config.toml
num_attention_heads = 2
norm_eps = 1e-05
positions = "learned"
qk_norm = false
attn_scale = 0.125
tie_word_embeddings = true
parallel_block = true
init_std_qkv = 0.0175
init_std_down = 0.00284
lr_mult_o = 4.0
warmup_steps = 200
decay_fraction = 0.752
train_tokens = 459600000
dataset = "wikipedia_en"
Each number is 500 + 25 x the weight over its row's rms, rounded and kept within 0 to 999. Layers, rows and columns count from 0. Numbers have three digits each. The size before them is the row's rms in percent of the matrix's.

# up: layer 9 MLP up, 1280x320, rms 0.117, rows 519-618, columns 128-191
# down: layer 9 MLP down (transposed), 1280x320, rms 0.0885, rows 519-618, columns 128-191
up519 100:514480478506467489541480473504488492526548478467511525483487484458461524536502506516480489502520490473497490448489508501509513499542473503542567506474523514501473474471466465528447495510469490
down519 096:545507483536523575535503504503504472522533479523511537492550506505479484507476521520469503500482478510480483464507518463501480503475535514508494497476478519560523427505499516537531539463509515
up520 099:485505444494525484490484540556515496486502521467504517507494498529502474482485483521512478498502490520485513487494506496521500471550481541485468496548528493546537548497495516506463505452511502
down520 093:475492531522492498537508492451491484503473553505516537543509500510500501520516503524473477536523503457535518520495478485451510477514477496492497482513460548531560489508479491461491464512481546
up521 100:530505497503507534494471469449504466473494504554489486482531457507485501485463457495492470513515504480463545483502521493519509477508536470492530496464509528557503461453506488507507497522531527
down521 094:459506521481522491504479552482477516558503530488491485494461461451469495510496510471514505516510496458503500482492475496501480476478491508513513492505504533492512518509523495488512497508519499
up522 100:480502510497432421481474456527525488484495539499460487447524501498510463470510511515484527489508495480492500469512491540531530521515522488508489529482478492531499531533503502528501483562508514
down522 102:465498491468502503495487518486479503541477481461509521540491489451525485520439496482491494497518434524521500478522490513517458491482527499511532474498483499542532511491495504497497491478513533
up523 105:475469495505462522517494507524512452504488492462527478504487467548513475521505481503512480488455531529485524522511462541528455527537492521498538513526497521518499494531501461516500502529502464
down523 102:520496432493501476539478510489521503502432548528486527539525505533520496521504542502448526511451526512481514511519449496534459540534500525526500488535535453552475520478486502515482524513501538
up524 104:496542516530487462474530525504481464503458460528511477511532499460497489494462502491513483521517490502474497456475505502522515532503448465539500496496481531539465546473493514506509464528486528
down524 108:536490506532503474508518511470456461518468482529521537506489478488510472477494478516512436495529487511527528498511488520513489531531464476490523469499543507486503504504504514538519501512455511
up525 100:508485479501507523556491491490451525508472480556520509495476484480504526481513484474493535482513509524487536535485497488525474463511501448528526492508506505528520498509506486498468513525477491
down525 098:453479540508528502539461500535484463507498508449466461556504490541531505491502445505507534545503518493482459531472482510504543547464513516512495486487513550523474443508506516483534514509501501
up526 106:511495515532443529516487491516439519535443494511454467494449469489472477496506493486476463470471547499498481452520518504500473495496519489545485483502463493483494518458530496457543477536506489
down526 104:489465476455514524509539574491507483507454519525524516487528513493541486519499489510469500491488530530488484483481473527434502493502475471482501482518479535510490503444507530483524502536511469
up527 113:460484519507497514499470476484485436551479473531515506452473555548472519537503455527545492491508484483526461495504471509505475514479515508503497499499503539529486471487502487524480503546494489
down527 120:517515496526481525511512503528467470526483527467468519487489512516443472513522493464554527491522495513514497493493493493514523468469489472502514453475513528448484480509522490527536506478494514
up528 097:540503510512452552484516509496491487474467520532507496479514514529509503512515523501484533516534485448519481504512467532501490525488502488493511509507463518495477521449480499483495523459546575
down528 100:555516540548512508507493483515486484496510501495488491506502491493513449502508484486444504572455476484539486537485489553501520489493538458487516524530466529510501488475489501492506481491489489
up529 104:491524457494496501511540494451486500484502548457486517508524502542532517546502500531519479461466474472484463507519516504477484500528516507445446510542518517491496483474517496490506464514485484
down529 102:490487481446501482474433465536492514510503497489474473475546503464523443503483513536465479514480521528461481477519540533548514550476508497515504518463507515488503500529541535474504464501534524
up530 097:422493508498521507514519518511470458462540501509481499528526492469501505493465481497523519518496476532454479507485485519476459492513501474495469474485545517494465526503508528487462501488511472
down530 097:528479483510534493511483499491496511506496522540500499480479478510491528565497506481460494513514515505511475498512480487496539464501476463490530504512487519441495462540498486508531519516518496
up531 098:501479557507512493526460483501507488475505479517487534480501502485483539498479520511521536528514504504491470506470471467516467499497490499459517514520462554523507475502523479452442494527487496
down531 102:493534496475537469478478531494506516547496504477488486491506518521536479499504490477493467518525519504505531476488498534507494479536493515516471543466489479478542515485507519529555495517480499
up532 102:501484490464496551484492455456509510494463483497497527479496511514522507491463477526460475522509515494488480460528491539474505526529506516488520483519478527451506530469502487487488481525499493
down532 102:473452549498472502481514487511496536487476492456537503477498505465523533549459468542458521471498464495531519470498492550453512506578490521492485480479535528531496468518525429505445509481530568
up533 102:487534472486515533512487464513487494510493525480503490527530488492512516494555498520510524431534495541514512489491504494469517509518500469500505499494490502498531499527504505523495496529512514
down533 099:538514522487525464507529488485500516474530521462530506510531480523451480492497484538514461490499476518469471480514485521487523512517539492471491498466506473511510473464509512478481558511478521
up534 100:506525528531508534539515520490512487497506466530446509504483482493493480527479478494527542508528504513516484523522491485521471502490525511459523483508502499527503479532465469492480476490542513
down534 103:467502510522509487502495477504493516539520509474468489494505509523491478490498500502521550521573509490486495509560497512485529472471523488547469484511492493535538442482470513496511529505507509
up535 099:514450470465504471465499508492544481535498488518444533492533464492530479495477517507540474520477529533488515485509495518478518457509499520528486474485492517524511475457495501512509515496481434
down535 092:510523472515493495501542447530532499536503493462496481455506495547513505532488507501543556512515466505504534529509495481483461475545469498494492482473478491518517504496452543526482461451522503
up536 103:516516512522524506498500543518491513527465530484486482505484527497500464504471464546463531468512511503489482485463486480501488501523539495545501525547520510465482490515448518478483495512514481
down536 101:511488457494468524507552431524469475526487551526477494523491544483493510490487504477503485455474521494508488500439450494535510515552494476475499512483511475502502539508475495447502530485504492
up537 101:509495483497485487474494481468508506519520472557501495475456462495454545497516521495466522503493504516486541505499510523528492515541503455515485502501446498502476487496476477484525513498502489
down537 104:499480512493499532525498510481457502529491504499517524483532551486475509504509472477468505488510523477472492516481491511506520497500510512500485541516496492482482507548526522532459528474545519
up538 094:487532520512505505438489460505462437512514534493462487487468515475518506495519523536499536516484544512475511458434502537504502528482511521496481525516479470505505521513492479504512496476494442
down538 101:536534478505453507503489517515507550499519507488534531493528522489485504516469465501485442500484509502486509537503521494477520510515486526524512505486494515486498523466503519540495501536510477
up539 100:520528527551521530503499514523508473501492499512525477461480482530481500506507483466502541464474510463497492486519470510482438466549473482503521486521534464512476525472488448493479478493549535
down539 099:506477502496515505533530490438543544500495483529503485492451528526505528515513490502535506538466494523507500498473510481497481534453492547516506511507466478476466515502475524484507468502484486
up540 102:501525518479472457477532488516520452414509491450495491485516481479503522536481505478544536525522518480507497542518505495474502499526503499575485538524500506496534481492528524465537496463514502
down540 097:508487495478503523460494528532501518512482490487507489530482502472457523497492463537468506535513509531492526482484499520531488532475512465488494521519520508450488532464509562522523538501530516
up541 103:494498500500481445438523475491499504521441506498496488500486507491471474528490512459494515525507528449471496489490487520539521478504488459533503531489517500526507523514492440493525468515456524
down541 104:526531513537453477516496483506503495483488491532489518530488514474514495495509511513496510475515511483476475491540536503496490463519542474513508473510540515497490460480486512485491501541473449
up542 094:512502458489520471500511484494508425483523494492491497473519463499521496493463536522492503492513489531500476472458444457500556508493477499487518495435487520494539527519509532477526472524461460
down542 098:529495519509506522514488489539512538497520467512511463463486498503547531500521506481533492500509506446521494491526579484482518499544518525522506501517486519530474497485474522501519465559523530
up543 094:516467503498519481446490494503514487543477544534468497495498498515538506527523476512483510517481482459495475438570514476531476515507505570501510468503503493482539453559484492479501478508523501
down543 096:501499429463509495510524492486450493480528503515480504516482491496517504509541508510476534494506518520491511529565482477527473478467462437519544543459503514476458518490509482438478484491518469
up544 098:534462491523502476518439504520528506533465525523504510512517485493484515530485473511532467480446512513485478516518506551531495527547501514492501484515547469514476517513503477481523447501465461
down544 095:496518479531496494498457533513469498527504427467462484539524474482516500523530477487492526462488481493473484504520511506454488485477480534542528503548526507521509525477524509529528458506498508
up545 103:537491533505514536448537513494525488505460502477506511518498518468497491485463531521493555483448505473513505515528501497509470524515545473562499540530531513490460500516514528510501508484462489
down545 104:498492507462428477518517478480542497488532478509503497520510515499540511496517482480490473476539487500475470492485508433497525495470446480475487511485507503510466519527502488465470511521497505
up546 103:458508506500512524513526505509490473486519544502472466502506513508526471499484454542492524478507477479461521523495525499474519456509463540481517514550527468507526528493509519442506495421514532
down546 101:513465473498537451472522500531495528462491471486506491508502488471455489503512520538529489529529487474515523479498464503506512491515537518504510479521522567493520498542478500536468506503509506
up547 095:518439511504515492508520479524523486501489461519568513501486467471529479479480486489432471580501501509522472500532524489542506515539512500553529518503516524499495533497472494494478499487505475
down547 096:482510515506507520494545455470520487484508504494512524491510502455528483486487510544451470551527506433483541495532445483485459517498498532504497484503547464472518538501514463501520491507482508
up548 098:484482457511494519494531486520506468499536480511465488546484486482500490457489547485476496535480513545500491496502529504500511542504494482507480500533508502487452509536536485482480487507518504
down548 097:478573467473515466498466550490512492498497511515480502511498526490515527496519462488464473535494481510494488505498501513526495462496506489493504442526528490480491440558471503557510497533489507
up549 102:460502528497457505518509485485426496486494478465461464508510504516505440487498452530574545494450484500475489520468496484504487517497476516511417515463482443455509488470487500477484459499487486
down549 100:471481503509519512456476508499490476508470518532534479505497482473534490493421509496540468437491474548521540459494507497478517507495460483509504469473440467519544517526528467497499483518511501
up550 096:510536485433526470490451499491504482511508513517511505503505520466535535500508506517500476513526477460489500519544496488488493488507497489459518515518561525539511542509510523490514490494481489
down550 097:490477487548481515477446477492529455495526487512478498497488508496498446523495535491528495499518478529545461504481505484504514489488478507533515479563466476546458453515531505461531504488552537
up551 097:504468517503476516453472478497478510466504477493515550519544586494453490515514496494503515464501517491473511553500538494512500484522466493504513471542466502501462476479497505485487516534488527
down551 094:495513496529528490512519510508522525500504488457519438538507489518513497526478545500530513485476491474490550495503473517465487532504509512503511530497469527511509451533502498506532513486509474
up552 100:500506518470494499496513531485495481507520476457510478522431510512493511512470504523508477496517493486452474508548520493483472536496500493505520522493500527506489541494528485517542514502524559
down552 102:460526470501553534512535530475491461473500503520548493498493486470465532499506485495440471540510475526471464494492496522530528455516514471501494522564497529518516484531489497485466546512503483
up553 100:492467517461516495490463465473483507465516514528496511523547484496467467492518494503468454504470451498485510497478507501539490482538458500487479482493492537520475508478542521506487521482483465
down553 100:484520483512488529518522515496496517484476497474511482485522489455491489491491492500513541484508435511475451527500472469501480478522506436521486450531516501489455522486513561470499508482504527
up554 106:536481511506484495533501487532482484473507528473519518475540475470526474534548477506475524483501495510519503518531511536485470458499549520482478487521526494458490509495485494483512441477480502
down554 110:546503533503472534513517489490536491510468493478462471481531423490539474507477491560473505446541457524532533525518493503490483501520521491495532496505526545493513453477510521472532521496508447
up555 097:486469443470487504445471477464491512519460479461477486500530497525470481508514527482454526514532490496468495513499493473506446531504486498464486512500532478534487539515497522563526527471489501
down555 093:546498504512499496505515493492516497506513516463521485476518499528509457463498504490534483510488477501511501542508494486444506447494507506450507463530491484454538550505519479499509506518484491
up556 096:522513489515458515518518505489513522489490499529490536507503519491501472468486454542511494487507507493465477510520514481481504469497487538531488467483543475505558497442500512506491496523536447
down556 094:494518446514544510490507532513515512527499469483453449504494517521500514507461507540535512515516515525535491507474474535484473465447522491463514542521507513482506503515486484464504528471507523
up557 103:503503503500520526511489539513496508518482525521444469443477484482486459504514463512513514499548508465522484507549506515489484466508552506477481513518515520491470464476466480526460477517511512
down557 102:516494488503478557511503442502528483499529485490414499508511494549524515499542507533447495533540529524528481503526527511509531493484459497462444495521518532493507491512527495512454544508500495
up558 090:501481510540539525490473512502483491487461473531515449520471502481490468483506505479480531468500509491470554510490510490453513506492536493446524503528488477470482495488519504527500490499530538
down558 091:473493494484459528521516503500473502506510477504542549561531515504509475525504484465510517504485466489472464462538499484530513510485498500525457532494515534505540492536527490480508504538519485
up559 097:524537478479476485531549496479516480544510481453485507477508517530540519480510523497504524499494460465487456508495509484523492502522485519529465489475536475487450508495514475523486504513533522
down559 097:485497467564539519469507454515507547522511520509506472462503497511504493496505517515436531507526484524521493486503533525447527507475493469548479505514493513505521500487516529495485470477552503
up560 105:527541455494509523507530492479511511517523472513463453502433499485470476524515552527498496520505471487496488516516514486527483465501504490508483509490478533476529511473535516497538502485510528
down560 101:474526561518484510502484550515467475513472512516544515520504531491515521516483501516468440557515511513502527536484487506484483492492516502503506515510522459554507496522488477541496524479492567
up561 104:526496508539478532470510467478517492473521514500509483515538460511509472460504493482489514444507531483503475511478503546517500494512486473487526492507467477536469560486501546453486498486533474
down561 111:487506537502457502492529506471511516462525456507506499486502542521460503484532535491498508512501515477488528517470556506495516536471494496512525501530501515489453487513527481501527492479509488
up562 104:527504506508507486453493464515490485527463499515522540510489514456464442468486526529454493544493531523512494468545504499473468489538533509476505493512536469523509529481462486476507473471523459
down562 102:530531488496502480551514495503474490518477491538498495530528444501482516485532497496496506477452512497492533483518485534500543509504494522541473485516493475507460454548528470517520463488489558
up563 105:531522500529463497497493515486491472552545488525485538441498485519481505527520477502537525467528491518499481495506489484485446516511513534494474477525483501461517497475485511521481437462553494
down563 098:503489468506508452519495476527517463541481530512525515479510487506479521500510533474494490519485472488522528493473488528493433507494468466531503467534473508547514491486490525500482476480475513
up564 097:530444497525499460473485483493474468502482508526533509501545478492498469519509491518488548491527477523492554472515516533497526542521542461502517497484473504497520487478503484566521483472531475
down564 092:465507482502529509513527504504528504518508511485513524467508494522492467500509511476520522514507489547494499515529494463523489446503487526443467492497508509516497500509510494509517508482517468
up565 089:536501460439534516501516526522520493488475510501505529484525468498528480449478542499515478522484509506500488441524515495507488503489503495549489519498515532541511484511525493480516473495503496
down565 097:513511517535478480500548492508492514502472517513521487459497450498463503540502501513484544520486506498528543519488435505490491501503546472465507513544497478524544479468481540519494519527526504
up566 106:556501483522477495524487467469520490536507497544491511498478532472517492508484510483496514499501497535504484501515502498462508494514492469512515511509460525493475478496502508522508496455517497
down566 099:492522467507467492541461502510494496518485500504480518518517506511470505473507510517507455496510529522490529520511492520501507521502458520531528510490507483505548469492516444492494485507502509
up567 113:507517529494526504483439550534536492498497490488462536538501488481469514471487509502535485494461457505523467510467529515469467512505456524539484516506502469464525486506486506508520503519492500
down567 100:496521490517503528456507504481504483498505469459503504477537473482500553501513499522513538568472479484488515498480488512494497490520490504506490492508519453454528496510490519511457515501491517
up568 097:515493526514494481488498552477509565528505495483479470507492484462500525497488525515513555496511548555497532518498546496465490540501483449453523536526500463500501490516475494485470475519523519
down568 095:496511472511505494464553479499479446431524473495468497510499509538486536533491521507482528550498488477543503493499470506509479473544497534475487466477555503513506521465517506515491508454437527
up569 102:440455535478474519497487491484517509477511490510497464535504519534528523508524506489510518471509497528461452415486554493472514507504514521528504495499484511494520506562507536515474500513475475
down569 106:519497513524505508511477482516532509501467493496475517453517515462491505505551476480516513491486511472515503521544501485528521469509494510515492501465463473481539479539505497508482514532481502
up570 102:540530530462484419487479500498507455468503505494489499543481476520480535489580531485465484494519478445503485435497478533529502501504471520511538497493517503459441468487507492539480503514522504
down570 103:503514493508459519499480482489497517501505451518504505493478513488521466512498501518491478546514476531466504507493458502475514502534513521516527489500471542487497502512466495499507516478483495
up571 100:466514462491544502461466487512550506529508517475498494538468489489521545478508508491447542501519456501528512466511486485532441519541486485503505517465511495504528501473541470471536508469487502
down571 097:509498495515486480460526467525478559509506505535461510445519493487533515473504466444514480488535506491501515489503518505513481489484516485483498477528494513532509524493485517475509540494522483
up572 100:468483502532491503503465455492456491497501508509497461487503491512523507496482497504470470481492515472511503518480517524510486520471490465540501494510482489494516508509476543487476449473479483
down572 101:515520513445554479484463485490564499519505472522487554481475550499504509485493519548519519483475519499512509491513453475513513501489477501514479520519511508504494488497542483521463492509453528
up573 104:527497510476502485448488498526430529503478471509466483485492528536586478416515509494479475529483457512436537474515510527496465512518550506480488510479508469466524487473464505506484477499516482
down573 106:463463482520493502567519484512485513520497450473452526504537485485526528532495509506500515508476470423496496505468546491487515488509503542504497490521515530475509542508495495547513495495490495
up574 096:493542493460537470505482489493527508517510456522517498495483499491531489489525491513512472504512531475523512545495460497477487522503473510520464514487514507499536463483474460517486527474465512
down574 097:546442520491462496531460510534489519469511539485474502481493504494491487557498501467519492504508460529442499465512503466523496546460481470505517488513506517483491526515514528495513494502515489
up575 101:501497453500552452478512519485488493515470495508519515473484500563514486471532531503506495504527454517513484487507506482499472510547509497488513506549484484484526507466484545503500522531521495
down575 098:448493514528504477503509524448493505505564460503511485533509497483489459547506534513534468459504511530508485495517481468507528515479518472505531483501505501516498460503484474505477527504502543
up576 103:502529506504489509498550526497504526435526535491547497490491491500507478495533543507501515477482502480469499517491496507518429517519478500513502507541527486548521524522458494521533489496520476
down576 107:525512477484532416482503534485499508477492487506482496510485455515498467531479508531481508480480504553526461473520499481486544476556503492479521492498472472527519511521481482511488483476562527
up577 105:518503489506526495508546471476485536483501493442457476479481524518489530531487474520482494519524568472482468506515510497507520517526456502512418534511516483499494518518467547505500522483525523
down577 095:530510485528521495517500504494496497519512524543511544525503495501517471452529505491462528490475539528503507478483511492480472526525544523486532477471470492510507480461469468513507522511475519
up578 109:537515493538497499541508491501516527503475530476529461477445519496482548556542505530505486502517459518482470491529506518501507553500489503462520484518495491505448468476493506564459513511470488
down578 118:508517497495525485545492478499520557510479487456498487518475493490472508515504457558508530462513484503469457500485491520468489479502521519533508448478522504480505506532503489532476489497468518
up579 100:506495528529494494499506494482537489464517486525522527498518463514533473533531538525565492481499525478503471471496529498483498566476469527435485496523443493513521504462531464465509478530551515
down579 093:470565505526521471493500518488492510543504504496513457498481498478498491482504472484484499527467517484429509473464516507525502523481505491528535489479529499499524453527436465515509521489482537
up580 106:546505441491520531517462536492516516500551493546529496527506514475466486466463482513510499478505504523505499489514508492489450469524482485518492493525496522491496493551529495506461516484518459
down580 107:488469512449568510566519519496507525475460518482504514510510484500506505489549487454475509510504519526500500471442509497485484513498472470469500461497497511517512490498559474478485459519484448
up581 104:486492473506490454542527468545478472479503502505474531501469511545516491503487496446467552514493511481434500531470523496460498560502512507508499520527526551477500527493460522478524512490496525
down581 100:530509525519513466513475491517487490527476481524491513525521553514512471473519542501503531455489479492486497465529543494496504503480459498504496458510450513466482527565533519499526482503465509
up582 104:487486519506515487464495535501484512535476484472498481549509552500534496484480482506483536541506473522490460491511514522531513534504539510491492502512515470495529506485495504514485521508501471
down582 101:490517511464492498504497467491533501498475488546518497485491466522502501553496509495483505569497504528492480494504485481502457525537460496528496521508468519456497528499474477487505514493516486
up583 100:512486479477532482531482469490460485430511456513514497505531506470524505507511493462542501518485490529501502504499507492520512501504484504500450520555501545466487516502492498490507505554523482
down583 101:516497544530532529519465511485500477477478488495545497504490489491486531521498470497509538446524504484488506462492506456521510520531516504496497512491448483559509464506488493522526556524453530
up584 115:450485551503537499489522469512453479488493523471477539511489500473492489481467494535483487507500516535501488510529436487499503501518480558434496509467514456480498528524504439480490448501458516
down584 118:527515511444500481507511508528485483494496482497470515506513490470467482492508552507532517549506484482494467491497515515475469532467506487502491504485524507492500497509479495509493451521501482
up585 102:517525464467485454463566462451491465531512516546461508495489505498502514474472523447508542468498510535497513509480503468483476508498506500513501504506492494513432475435492517483483513506518481
down585 102:531495465513489469485500511511475482533512477472475509482505489517506487495532510422509484506475450491562465482489489510524496486498469484499493496544532517511481518500550524475494474501503475
up586 085:500488550490487505510480503478511523503510493529512518493473464515496477490513523479482520508499492545550483486502470486501507445520466501516471512490516485504553528531517520472470503527494492
down586 087:523477468501488468537473514470492525488499471491487476517487523449504529501479460500498500544482494452452526462541483470521494474541503478514506479460459515486494537478513520500470539504496462
up587 096:509512506529480519522482470487534537500435492528503463452455503513530505511550523499486531484484506501509479502452462514486480508473493526460449492504505525539521510547466493502487530510458530
down587 098:459518503496441526478444496476521431477506528528498483514533553508499491519502470507518489433495451504508523512478466544476522545475554498489484475488500487546479472487480506478486492476475481
up588 101:539520464449547497494487517504482486481483469491516536498484481495504472518503517559481512490478504512501511533526512516517468488488483517523503520468533489481492472533506522509479491499486480
down588 099:504530463541483468482517479475505483500510482472468477458487454475508521507500529538536491556507484468499561495499511487457521476551520509520493500530475486452477521479501484485508475532504495
up589 110:526482476484494511511510486481534452557542452517523501518512459516521540508513513502504515473489481522509515522473486512507481484446451496531499535507468487495472501550531452484506496513508518
down589 107:475539511514475485501475488519532477517509505494479474515487479498484488525525501491493523518468462512522551503504545501503507470481477506454459533470492493463496441462476515480511539552475524
up590 092:489468517492522544514445528530508498506522488501529474536478499489496481523563518512501520466531512490513514421518519459520522519503485509512496512527491452574565497532500535529503482516483524
down590 087:518489514515499504497469497522463518524464527537512511506525520501536453514494498462503497492506490504480458519496497515484514482480500538489510512465512474469496472539420482494459505474523501
up591 106:550490523480523524494515536502496505516465521486488532502519504518511511503490517512565514470460536491505498487539487523529555509495477494464516481512495522534505506516482503469492505521489507
down591 107:508488490459481525525487483529508490506508469553496516474465469512495479498514510516494504534496515545527510526482451520514503508485501519470502482510481486485484472512494494511467459520523522
up592 103:452503554508550507496469505502530503519464521513475498492464511465447482503493469532524525479527494522542466512476503508504551475516517505515514520510513520486525437519513474527531434495524491
down592 106:509486508504522499546488511540498455475496502472491512465489491508468518478497483505506498541502519502529561487532508515492504494509515538536510483487481546488501522507501461487517480537486505
up593 104:483494484497517502490485491492490454539456533519474472469490502507500510530536496482524472500513499507499527529454498505478505513489486500497512476510511451495502531491500461546514507519466500
down593 108:491505538483490490485476508485489448498490484537478502500510472550498484517553506468484504418490523491501493500499443479491488498505495539535550486475480528520484503488533507538483468517510551
up594 092:458511459503497533524498455490479513505509493519499449505541496528535503473490480536518522492511469513527515507484540505506496458493519505516527528491495517498476517512482469456487444445492487
down594 091:471495487520509430490460517542523516496474543500491500512483492525473485505495505471532485506516546486503472493458504464515520535484480516455475535485499517531465477515515543447485540498504500
up595 102:458485483486492499505497478495555497445488537480522536493539449497508553478517497514479507490482540449513486459516550522447488495513484502503541536481528516485467475531492523494450518464506486
down595 099:493517516515490495507515514485528520503466461494497500485507508485513471512500465470486466518526495497509488472512539504483477461517513530534505460478494513474502484475532463499466442509488533
up596 097:503522548515516492512501506491543522518486489491500532488518503489509548495497503502547536515527513479504534497504497498484487472527561481462547481490499485552575515492497432502475509525499455
down596 096:515494530532462508515559462479535522462502512534491500494505496448522512521498486525477513466508527492559514510529449506483502519500478472486515494477483501504483473453470520489535506490511479
up597 098:505525491504507485497523549471483542488537512499489520481496488459480507439486478514536540493521485477502504489487470481535548485512499518477471470445506539485497543532487496509517462517499489
down597 096:535501458505527508496523455563484444473481468481478512509508528540475472507474532481457538518492536510505543525525505525463484518513508499495477492526502511513498501447503510519494480507522525
up598 095:481474478474487468521483462507506488481491489492493522458473550533518443502525542521512518524476521536528512479521492534478474494513535510510529494523502520521492500463533535487479504496536522
down598 095:478485472465494558473536462525525512479473474555531507462521517527474514498506500478557492537503492500516552486501466452490508509541569497475487485541516452495522482526476501494501544510474464
up599 100:495486540453540519482476480530499533472497461503525497498533516477514510487473498513481473525490560555521511460520517503488516483510505460495505498505560488440487499516486518506476451480472436
down599 102:506508483477472508527487487496453539540508511499512459475512468501458525530512482533543531456516554474492454512481501491484470480500519491512521496534509588477523492486468473491514483496459512
up600 095:483516534513519475493485489526462498512471510523518506526490495494536498504509492469485475499497504561472463486461520447490499510531514475451500495510480453511491479524478506524469502487415524
down600 096:493516482457460544514534549522505499547515502446450466498509488498483482522502497451508535491468545493498500471462515517464512475464522480459505490525491561476502487528515527486500515493468540
up601 105:504503477504527520488477491463475491500497483435488524510522478517526471531499514519536482504561483551486556440497546514459484466528505466479489507543508509501504457516498492502491493499466492
down601 109:519470489504506478502502521501507477539500487484553516511508547524540600502520480512527519506527498489501504506480528459485480500531489466506493518462539465499475497494454531545482551486495503
up602 095:498491488517510540507487499441494457488513550511468472546490556502465526514476536519509530457497526493505488451485530529488480490516503484467493476512516482506449469514505457501462465474508503
down602 098:464491500487508481488548435521509528508486453463474503487477516477479484507504546460501486518553493516529514499479442505508506514527474516496502483453523492495549453522514501482494498514579457
up603 092:497534510513469477501511484475515467505503491487515531480499508494556519478475514454511469490498467500473481498510546489523545527499503478525457489506555510503517475503510473499499483488534445
down603 094:523507488479471484537508492561492507509544515505526527488486481494478506508505484533513496492550540525552506513480494565469501465525537514499484487521488527513523480476502516505509485472493578
up604 097:483515530464461553509498523475520492516545488499549468459522464540520475498484479512477480526493507533462470501518506509498476489483472517515460498519509541466501522509496476480493475525474485
down604 104:497523502513520456533512508528465510496506503512504458498494499463515494462462470486507513515545511478482518483516458462496463499494509491535527498501528537512454505489503498568538541519524459
up605 104:534525496518500500539483507498507483486532491511549473492518512502515451545507466520485477483487478467483508509509476461486511465517498441513542493506493510524536501450512471493511476485487503
down605 107:497551483513469516481541451507517489497505522500536467510445491464503508496491509474453522529485530526521523526490525462488485465474501475501502466472516486488511538474499486489510485450470501
up606 098:499519534512467477512536509515510539468529479507532506482541475457504493515521527493506513483451476517513489502444465474491538471521553507509483478527505480506535475496470490531516448566495466
down606 098:510451494489533479459554477461492479557451545469520475530467533534514478475486497488505463472520488536513480464474514539507506532460468498492533481468508501512553544471507479506510507487516505
up607 091:498521516507491475528536509482476454468549488477497527521523478453508475500519542475490480543519474499465455506507491453467475519546517495514498496493494465509496511523488472522479544514492471
down607 088:504478476528488538463526485499452492498472520535523480491532490494511481498508526498502503505496522493542521510466488503503497474548537522480503512524479533503502514459510470503509511527459542
up608 103:524490488541506536498506502558528496511476437509499529514494527503480520508471512503453498485552519494470465455498508479543507480507512480495499534473549464497507488487465530474449451475570456
down608 106:507480520461482493497491515486490456464520481513499482512507474468513499459496528512534533522509530484528479547458455490471523525514483479497485498524517505473434520500502510474509479511504459
up609 093:464489505498502443489529476507456525495517554502532507495501528568498513497498564550509524486445471508483513507506472509471496535474499478521517496504448521511509484475522471487537493514482454
down609 097:519488470492482487542525497500525530503537490429504524487450545480473532486512450499537520514491480524495470482484484480506507484517533534477476462488513478485482528512489549532499513506491518
up610 117:489488487536519529484528474484497476509528490487478466517467501481479542535487504543485489480512514511510466503480512516486502515458470492479500506546443487514487494508449510491488520474506483
down610 127:436504478538470486495502500487482488476498456465504482525503517534471506489513518521520498507509504496480461494512540519501549510495510535512474496533474500517481515490469510494494449477513508
up611 098:483511473539508525511530489427463505486441512514479514494489488522510532491551476490457481474510450501499489523545533500484509513522490549503477497473510512530477526499498482464456505516491504
down611 097:518513527489551462512488464488468526513547501516523516494511513466492532494509482562494474484525496509514501479496491484496509476509490501479515514488493484505499492519512487531520493501475518
up612 099:518498481482495467510494510463546485469486482468513468475487463502487503524515544523462501540518506520515507522476521525497496498458491468523507501506423505503456492508506518519518511450497515
down612 100:523528490503485513525530489494499469507532535518529506474506507517487492510484446488468503511460503490493518493504531489470518529518482507460477538493514474494539489502483514526478481532474491
up613 100:487511473458510456492495500471521473512553517485506551499525524511510466505499467543499504496493450463496493503522510503512499495501452543472507489497498480516486498516485511488554464531500506
down613 096:467490504466476503473540488511492497495514455520503528490492540486499510484500451514508495546498503503488469521511501506475479482491490516519501487472480507517505484515499526474505486495484509
up614 102:521511473502542486449468545522500482528510524497524514480522492509477507495528476507473522537479477498522538500469479504497505532503472531515497465500544497522489554482521531486515511469496460
down614 102:521510500508512456501446494508504456525477530498510454460509500508493518479526508519521535466498477472451509446552579498468513486493534511527507487493498503535531528523479457483503450481437481
up615 100:479473532508536541487496483506466490488468519493502495498552483492489486509488461546478513507477494489485517474527531459490532485500498484519485538486535512494510488492542473553505469482527517
down615 097:442498503542523472454500489509531531522466474449481499512485490494488506515513519461508490541494490496527522553535488518516483480474528517493491521490494506468496492481501485517516514523462505
up616 099:473495529553551502494548545497499466492464517507499537511544512467483518463481505519516491504445518530489503493510500509522479446546516489471504474520488504514510488499497517535514522531541482
down616 091:453515505523471470521491510485534492481485484560469479513465465499463469471530475487509527521527474493500468485476487480431495502499514538473513464469547531507481515543563445449502474508514523
up617 094:471494494487531529484500496499515436497503490488496504510514507491495458508494471468480509532503576527481510530493537494494500460486528546490508542531526509478492531449517499500508500465487525
down617 097:486523508510504495484506500493504529536513530529448493461483493481473527509521504538454479534515451521497507489513542550493519474491540551522505492501518464475525496472488562525489533465517474
up618 097:495502515506524527469466509524506506542548452488483517495477541515524526473487559477510473516451549503505492511537482498487443488515464467488526461460534500500470571524499518485512468502499495
down618 097:461544496491536488558480459505517506462482534491518493512510479511495496521487472489535508473472459454493514481518513497541507531505515490476491506482485547528514457474515514531508515467478509